Weights of a small GPT-style language model, trained from scratch on English Wikipedia.
Size: width 128, 4 heads of 32, MLP 512 squared ReLU, vocabulary 1024.
Architecture: no biases in attention or MLP, untied embeddings, normalized queries and keys, shifted keys, gated attention, value embeddings.
Each number is 128 + 24 x the weight over its row's rms, rounded and kept within 0 to 255. Layers, rows and columns count from 0. Numbers have three digits each. The size before them is the row's rms in percent of the matrix's.

# layer 8 MLP down, 128x512, rms 0.212, rows 0-127, columns 320-383
099:146127152095164101118144116119099149080166137105167160122140160132124115105137117132100111114160069195150107133179208089141129102130142109132128148149122132169126108106145137156133087117161124
104:126131110147157113103156110154053151144126140133111106128111120124124123120144145083137142123116114126109088161135111116143129108129156077111130110144119179149123147131143134117086120126132100
105:114143127116133108143152156117149137115160148137091140160124142141149115131164087135108180126164111098119124138099165135172121141104111134132087093124140138124119095140150094122129170130133166
097:121157107153140126119104133160062202107137118113118144096137110145065166144075139168136167115138146145148118107149122124158094137142154112164116157160155135107093144089158149127127140155085146
106:131142106121129125125106123121079108120110125119094090135106137137142132100119106137133136155177140124161111156091146138144123175128124231076115119130129112108165106140129130147124175129130136
097:149097135115136102157144152139108164125125109076137110160108134159112100143142124103091121130142131150179118123163112105135110146131128094093120121126146192089092112151113093131132115125131109
095:146123129132104138150139128125118117091120149139148119116145127148113120117138142104108086099156151143092105157135125104147184113101146138091151122110128094124119143085151139182102149103169109
102:109145139120154162138155158125105093117106084153104140137154078149187117087120140116114091112152059143188141123141141094131113105126166118120117112087093115137122137153129154125092141131128109
097:157134140140114128122109128160137092104088112092145167116131124149112144136072149168112145137125134137131106139123105132107160140133150142188158133130143122100181132124127124127146077129128155
105:125145110131161145120123152106115152142085132160128096088127139175146118182121087112118110133122178100169142089113193129135092115110126149119106102136112153094092127156120166109116110107077109
099:138133149124131134121156151120131120111141132143118154158109112134109105164175125106129126130062128148119113107118093168159129179130098094123155085178113153158134141146174151117135140131146142
094:132142081103097121193139152097120144102122135138148143122167141125119134130145130130145133147088107167138160152117122174116084147109135083089109106141113093107114135113091104166130158121120092
101:151112090157132153132076129147114150146152089157134135127127158102133082138148166140087161147136132116141124113121095126139107099150153108143149130127134109104074117141144132102092105141117086
104:140130072112150131139127095131117114098105151137133115111144161146161116108151120118126100103126143127105118118124125127120125099148106130121119116072121128103079166117119104148148143125161080
099:108117125145164126157130153096095143146102131165131143128134101118128082125164123108088194099153107110151064135138156149134179074121079119116076117133091102115103136175120152122105131145151132
094:134123184153132142132112108153173100121105135141101140111137106116139142125110102102106128136137106141136123131132123135109097161158136125108138137108169128132141124160170158087098130163102164
103:148123155148141130147142185153193134133145147116108110136095176095135147111199099121140105115154131118125128135101139149144118150156155134162139122136148141151119113123115101101162106143141133
103:125120093144165110133136162149176165129105134137095177189133178126122109116109127130157158142112104143134116096099128153105127131142142146106141159143101119125130130147083110119136119083129154
098:167149102153132145167112147155144088132109090116192124154138124139155085165107139175154119149132155140178113110138132110113089103145088109183133123159098170130113117159155140102110102094105125
095:091126107141140132135147143156156125132163168150149152093114116122121109118130117131096160116156191148098103133101103116132142107101122100148128116156153143108116173157137145142147118168153105
103:122138103099168111146160096077104117133143122118076180138119126173113147099093121135114158132141101158160130153127122143127099163119109154100116133098106134125128086165118096107128126122131130
099:130159145122079138105140121141147107115157140106132144130130117075129120124070111101155141129163150123175099174123150113151155111166134137177152112126141167168140145109122099127130129117111132
105:138168129113108164138127145105144139151121084094158155137159122116119140122156134148149117173130135084103126118132090146149094114135105112139113136136107131131136158099129134162130137090177100
099:090119112131110058109120108151146121142122121170147081124104156141156099119127157126164141146108159135105101108131118120131135147112114137140162128129160125122128180145129161133106151124124111
094:119129115120098092101133122103150089117087138147132132139144215141144094082124113130119185169131139164106144115109123147126119125149126143132070117139134106163075133140134145201124111098114133
098:131118140172105136107108119129126130144079175176068183121105140159142097112141127116101131070153141149115119107157187132151105103126097144157115132165106106116142113122142133138111122178140115
108:147139099121131123140146121105121095096151158142155113131133147128091106181143134090159119085155116149115132109131131102110160177109105156142121140138126166131120136134122139149129094115101088
100:109133163153173110146113135191145150141119147130102137103136209102148109129164139148127122131124119122124111171078111127131140131148095131122130147114195120077138079132130138097135160109105103
101:114169117130137126137121128119105099139115134130158142139113135119141135103116131163111140140177126131145128078124110115092070087138166152123063115109098129163115140162138153144140137138161121
095:101153088120136113158141098150105114135115141122123111073149131096115135137184143122118120169107095131119092185130130092125127104128131126101149130128120111153113125159110158104103161162138108
098:106110109073122140170118117114164136137153143166134140137161092131103100142118080102162157077114125112136144117160156128143110081104132078114080125133141131107187091099142119078083092113106151
094:146101136126143120120088083103111116120115100164119207094083142113148111150122131125128135133145135135124121165131160128096105114136165109135131149132115108138168084124153101141116122123165138
100:062105127126133113097120162131110118170100167143143098125126145174154145151169142136116126144115144135106170149143123120132138117113102125113128102139137081151151154145126157114123125106163095
095:159130163116114127100144130102137123145097128129154144155114103132086095155091110149134149130131097123157072135144117155141159102167133134133161144142142136151098156104122103153104111110080165
098:093138107156092158125140120137171109126161145153101132136106150101142096113148143122116113103133113130127112157128141132152110117140178125108150072142128113118129174122138171151133135133092109
102:165157124128100085124181162132093135138174110151140157134100095102123142135150170113189139085104128182131102154119151125114086134094108151141136144121128162129171136137129096108086098124083108
106:133098144113158115123123113138134110124118161175140141141112130116115136164122120130107135102155101178163108172151155094113156100131080135134148129168149128159141093118107142111101122110102158
102:135144118149102114114153141094115123086156135104103125116125090108139128146171106135102131107130123115098148105139112198133120134103124133073106113128100157143139130128121150130108127135154175
105:132095114151152089106159111136130172139122125148095098185143143121156111132137117147189159095119164143124098125114079070101087108138130137107109105086079158109117081122124142154111134108084131
098:144097140166142092105169160105146135134129127106130121145120144131164146089136095104151085163168101114140126116120170147153150138130152118121089109156098146154130154086156138137127126186119143
096:103111156156113152133102131040141159144121138137155131164166108117136173128142107122145123108150145118108134091133111152095100116125122126165178138118140151130123068125108140071101097148116099
102:091155138102127157112128162091183120113080142160137156098114141108136167149093111116154176110093088182163090113128132073122164110163149104143086175103096105181116117138152129109153162153144133
099:117078138151081146167143143157124113138131086175128145146117080166106131130061120135096088093098111175157114097117140132105154121132141101091095168139155126134183168075170144114179090118123113
099:129162068144117136119114134179148140119126104151108144159090153164143144145098132107159098134092133144149102095104170116123103180149144144155134119131148127043091122182129113089168109109099158
099:086166138112121188121136129104175126138119120154107175091157098089164107132113125116126148161111134106153124127118131161130143114128173119090159077135124123140128125110133145168130100112110160
101:140122130094104152157133164063120166112187124110133148119131101103144137115100130144066158145106100138174150113144171135144153139147136124116172103088079115080125091116126108147141139135146108
100:136105117112093135146108120128104102150109127146117115120129153158163164172137116144152128105184103190119193136160160093086171153139101161100127116123158144138110106164110126095169113104141134
101:123129105138138145122196151104109101165105127157163105170148140137171184119133131115116136128123112072120160160117123122144139157141156145134136128116110121144084157136168153155107110112182113
097:091132135119107160127151143122126151137089125103161088144143122091127165126122134122147145120153122116163150118170144143128146094140137141121127168167078141098120091142140130140112089141202142
097:173126106139086159131105113144113121105120146123123139155096103127103148046152161130115136098095096139090195129125138139105161147105109115125131144137112103125098174108146104146135148139140142
101:114117151136079127119147154106107103106126171140145178140169098140138174127126113123112083151138117116130174122155092111132114099187143116116153200085116105161115129131130127104118079116093128
097:147097139146099129099137078161116114098147109166118123096130124128100140152116120133102127173153112109104103123116120107084128196166105127114079128122100089155101136099093119130112123123134124
099:125105155109136129102103137176133107160114201132095151172134164130169125127138099143144134153101157166114141128144133103120098108106106108084131098099133102127129146168111111162124114144069120
100:121128149131103089116127130133112093099139082063127097138141118110120127137121123156107142118136159127106166125083117127150094104107176099111124104140192127107137165090144154135087128093146119
098:160143126133165137121092097147118096137129177090112147133160132157125100159115139098127139145125104103110148144178123171108085120142128129118137148118101098143127095146117149134104143132124095
102:137166118178106155120141110124112100124162153129139122140135085119078114134117118122156155124152163137124068127092150086131103129123161122152157148140123124122113126144120153085129122124149066
100:136096128151148137127142133128109118102083182106134110118101159109098141122130157106116150116162152106110151148172129161114114127087144106120111157124130162132113125139151106144115099146125116
094:134142142132116144169143113122108129080075092136162128097116131152121121119127098118136101150119094129124087130144121132107141159134115134133112172140071161152084114139109126143113135139149137
100:129137169122138117151155132164142129088147141129131135142133114152133117137126132119142119143128116138138118128200102078126150154133119129135108107141154170124137151121095151111117132125086155
101:152148135154074163110123131065122125109093141101111165155156187124154132119160137193131124170150110125158118206102113123127105133109145121165135094154097105121114132145144117120084145092106146
098:123109142112113116141086137177119134102128131124119137124141085121122127167123144093114169160113099123146114101065140138119120141154099156132129111118117139121109126107151131120135136122142133
100:097109116151141152112170172134140134129143140138145108133128159120106101128137072118084141137106131166113125159141121138118094150104118125155131115152138103137125123143117128160099068132111131
097:166129144114152107124157099165083131117161124157149110167083107104107117161120159092139137142129121117120147130133140119104168102178071092112138135136108139129076131142149101104092137127129151
095:151095119122123146129093198128118139131101108143114126138119082142154134131124135126127149144152139146107173110108085136127163161169118136113154144148117096126124150132127136064141135174137158
103:109129150108119107096136125151134105116105104121118094094145139122121079168144120139111169134173163109120114172146106168152144155112172129098142106149154149144135142104136119126149126120146103
099:150137110150159138129084103106141153127149137132107145140160121134105084101096099137114122142142134147086105111154114122115106145121084153165170156134127140155104122118118176162118115180152159
109:139101142125086114086146126096084153128160104107118106110085116150147105085175138159121145192112150084139116156119109089130110145157117117114115138090084135125111139093162129136157122102088095
098:107125159114132144127120177065107129147129151165112127115114117180088113116129109154193113102161124105086129141153127172130113150098097116081105129132116147171065098126151155171128114102141107
103:119150124107119099107114114151165159128160113173101138144120202102107134118141137121172121123132150145136114146156126123118191114165180121119132157165145079121110128142146181143118108133099165
093:136121100114142153118120146089150165119148100090145137104161172151106128120093119120085117161112146134127145102115135126138110135123108124176166112085113114086171129143124109144189112112128117
101:128127170110130146131153142120110116164165130138165109123102129133098113154135140147095106087121153113087105149148122094140136152158125109168167108136096085135093111149110137109108104140107121
101:162143105078164103108119159133152175114148125159088144173106144115156109117110130136136150163143167131064113104131125161165127144170140129122140139110129154137173102120109147118119135105141162
097:130140144137147168103156161128164153089155147087131106118117160154144116118178158111136063127131111116125117141169118132131106163137147129126110118133152114164119089116133132094134138167173161
098:137115102135147120157144152142171132128158130126150145140142129114163131105158161107168132148175122110122149121100094137068178115156152138114169127143176107134114105112117069120118122176137143
105:111121173138140165141205102147168082130156146109095113119123157092134128112129137172121132158090141152166143109118154110093131117081124124140198085142196118140154165160124105114137116140143152
106:135124125119119106190116145068098137166062138188138060182163130155097107119130149076123150083167136139145140125115132169120106134126133150108117160098080172115095118154140101119146075102083125
101:158125086152149155152160126125133096115096121094089140141177116149148117140146133162101161116099107101142099076135140095118097165125130113133156147154104141158111127147152140083146127125148154
097:147105163142196107120143116124173075162158147164126140136091181100161141136124128135096165151105139123144162117123144106141135165115111148126114155137124130136145133109143092137124157116103106
103:119148102098112137153099130114112167182100142125161123133147115116134133136103125143147127117138087118134099170123142114139110112111126122131133145102149112113159118112146150126102111149156132
099:137147128129123145128129097131143066158108178104112151118093142149138133118155107111151138100104131134109121160153158119141118105139151133155114141149110118130130196178127159148144106112127160
095:138124078160093151055144132098093129081103136082139115140136122142120079129120109178127132133113102122162130134086152153122139125174136122122098137142082131107157088113100092095117155154146148
102:142104153103115143121107115160162122119106087138124133101137143110108124129104137135144124118124127137154075117102116135109104121166097115131150179117135128115116174144117141101163126159127128
092:139083124165062154133099109088123080177154121139122141117089118141133144115180140105141129181132114111188124119136127126123096122100148126129083125122140163093119115173200133128130121118155114
097:111118124122144154136138124125117100135146141146171173132114132121146149121108166132157146132118181120110121135157127133139108143099102124112111155160117153094170121101076119152116154148103159
099:146173139126101104102127115079082144112066141112164148122154139146166181134130117136128098117108118105164128130164088178146139127140082150138100122141132131117090104165140147183089162137166149
098:142160126164138146104159114086145122147075135114121127133170116139177113095082126116104137107171137133138165150123126148114100119096086153104176123124123149157113106177090131145142145142121136
090:120079147121137109079064173135144118137088145128122109106144141153144094091123128115140095135103119089111111160124122111149110136162127122098097133107129118126125061129121124124144141144165145
097:149131116138083134156122136125164124137138124161102125092178167080124099143119109096114167142142145092112088126166149179118060098104133145107128114156162097148166119111113182134118108113127123
101:124159158134092126100139165123140154145107121118146172114152091140092168118154099113125161112090128125145145107104118123109121174128153125138155112137142128098109124153094109129114129088143133
158:105087140106145123093157183149133075098137089153145134149124153172122105092097080120138109126170141118144123151115138162146128137096133109133114067081131092110153116104148099155091127130147146
097:059137128154109094138148143164113116160130147123166134114124082118088119115145144139127135104152124138145090159098157093115119136095157124165103131144122161131136158126139123120157129119124154
102:135169099093160134147144140133133140159145105120117114118134154119142106141122139100099118129118136103136109117134106093102103111107139140122146114097144080146150112168120113189151117137151125
101:158077127166114065118139158092127119146132166150079128143150131098121110139168137134113089111107119113104130138127112124127116149102105113120161089153135139122120137161145124164151174098109195
098:122114133050134140119079150145119152080094132133139172129150127139080160109138157163156125139123089104155115067099102136082100150113073131142105168118113150148113111126127140084132132099137124
101:106131109154161138130110179087122115133106162085143098150103159101134117112067117167118082140135117085171140142137143101136130117139128162108114140117110118098135141179135135133136154115145144
096:102107097143134074116112133142130162103094112117122143145127151116095129146117139166085129122108125140136145104131106114151120163152178131163125106106063134106106146132109110157130165138134151
098:087102133155109098157112130135096090126126132125116147116129138145130121117107133131153201118177095127154120163134136123149118098128133134170114138172118148125122113094145106150109137160145142
104:172120146126110067155111124171118128166114170139111154141124158157129156117137152102112124136159063120111100149125071118109193141092138095190116156127173109126123146149081138126081129177150095
102:136162150145100117135156164100085110155123115144139145147070172133157108099145145087110136116117101154133132143182152142166113157166131118144125132097120123094142177159113149116137091143124135
094:132124129118150146133143133139107122114093106164163106099117150166109099164126124124061104135121160125123148168134100176163092141120114138119157118093136146131111136132199138107060123125105136
093:150184125161114135106161157149163142132093103136119120117136095101183142125150118111114120145131107131150179075132092152088144128131118114129105150100130101105111124118117114158148117106122149
101:133123145104062121124133131145118104146148163146144113139147127117106095114145139159144127165109098100165090068103142143087140112134170145149123109168146106125111159140109123115165164122147166
100:143150146121133118171132099147162112113136104106135167102173131142129109136165142102149117168106096126149146111160133137162150181160086130165130132133120131114117120111101123130140119160113142
104:147165138102122145118135122132144099161119165102135148169097126113082111151105120103121099054165102112096108176146094163124117139096118142137128115106180128140133142095115137115124145131128130
100:130112078136097130085126122102123096117106093121116135144134106193124150110140127135079160096094122167125155110105131159141157103152139105161113126124113135148100141132144145107116118166185140
105:114153159130114117123149124118094130132160105124111087057119099150105089114131146061139162150113139102098143136115148161116154102164131107143131133112103090141134149116114139118114144133146075
109:141098140146137148113155134176151133094130139155149120139133163157092091160154136078121148149178118162123113143136184131141157112126066157151089135127174151122129139124146102125152130174160123
097:132108113129127136128136181110146118126104112128097139149101156139140112124142152128113127123125138123154113122091117147119145114105196137122149097167168127087147132148128148151163115127135122
100:149170128060101130159123112160110135140128136133141141112159141164155113142121075141152103170132134125097155120125154189148148136193155119133154095136115153124098154127103132100122147082129173
106:089121099095120149100171166152177166144162122127099096122086106121178101144160133118116131144107097155153155144122170129123137147103102141093173147121160154139136100168179189073128141110148097
097:128144077156124137078156180135151100128108085115146107151129120094117133097119120153160131127145158122108150138119126100115153135148125129129121140122131107110177136127113139131108171184123141
098:179129120116100126150130103146135126104129135131110143110104107124116097113109141109138118111149129140174140112153176138106120107134087119130156117129109121145107114114130096110122078085116121
096:113129128107106130119148126162144141131120135131081118134125131121142162125165117115138124157129166060124104131137145123115165119140127111146086155160136131186148130131156109122114126154133124
097:092091165096167157130135095117141102114153129085130097105179090174173123104081133140111170126124182114129177127135096143099121160094142134137156158136169135118125169095133160138141109067082144
097:095134139149118155099083138166172116111128132101156091151133157172118082152175130133107110115084124128117140141118158165124135149124149146129117138093148087124134139120180153116129161122122157
098:164115093099141153107093143150135109107115155159091179059138142122151132125105105129126160126129177137094133148137123160090154133135110128159098118114097130089101106131106154132111094051134111
104:121111181121146115152118116129094166148165116107109103103124120156138132147134133124114157113113159168151140151131124127122115106135130113169126117115134149134123087133095156118173125128082110
097:136138070127170111133186131072124114136171125151129090142176132140145103144095137140091154142137137121113171145135151168124154132136084123177128132163066121139100125080154171140148125131113147
098:164073104135118118153113103144130134142113133114144176114111159114147090173139089107120120111152134085157102111160122133182092112104110079121116084132141116094080132118100094149135153150111176
095:126079178144136123182142165125122121154086140120108104159156128144149125157144158163152093172122125124103162136118116120086149114168114107132111142126138118168137130126168066149137155113143112
102:158160153135117122141154143143145134146143100107134170175155092135132094134112099163121095122142110141122104119129154147144128099138071139147094103113116122119076115147154154097081141117123140
098:123149138120163132116132141116183117124140098159109182110158162090119083104111131130059149176124116144148162137109115144139142127140085106123140149121059127173131126153089144130101138134127179
100:180146149143101150128129110133107080194127118147113180120134083153155119092133149140117119112101131089120120133122151176116112101130152129107126128098125110106118144134086106084162144119124139
098:154142102137170144119145097097157149128097131116133110168166133151157090110120110195121123129147084124169140113117130146130111113147137089115161136128131137093087149135104087130112107115131133
096:118129145106117117149122158090120126149158063122141137123087104144115156138118122115128140172164112138097115155137152111118109174101162109149151110124106111128152146081099152088170131134136123
098:088128172110123083168147156158124128089148094114151135110069128109109132156156129145123141126117172101098157107124176148139143144184146137162127132134125125113102154188157120092151136156081119
093:117111136106119128098124091176113161137156153121124157142088191106121163161142140130145157133096116077122126141144115127127131142134148114125097112143116164114126163109140155177136094138098096
093:109138137120096095139132132155157135142127094156130122138140131118106143164163137117141126109090130123088171156151122098110088122125147107160127167189080134097082140114120134089114130156140112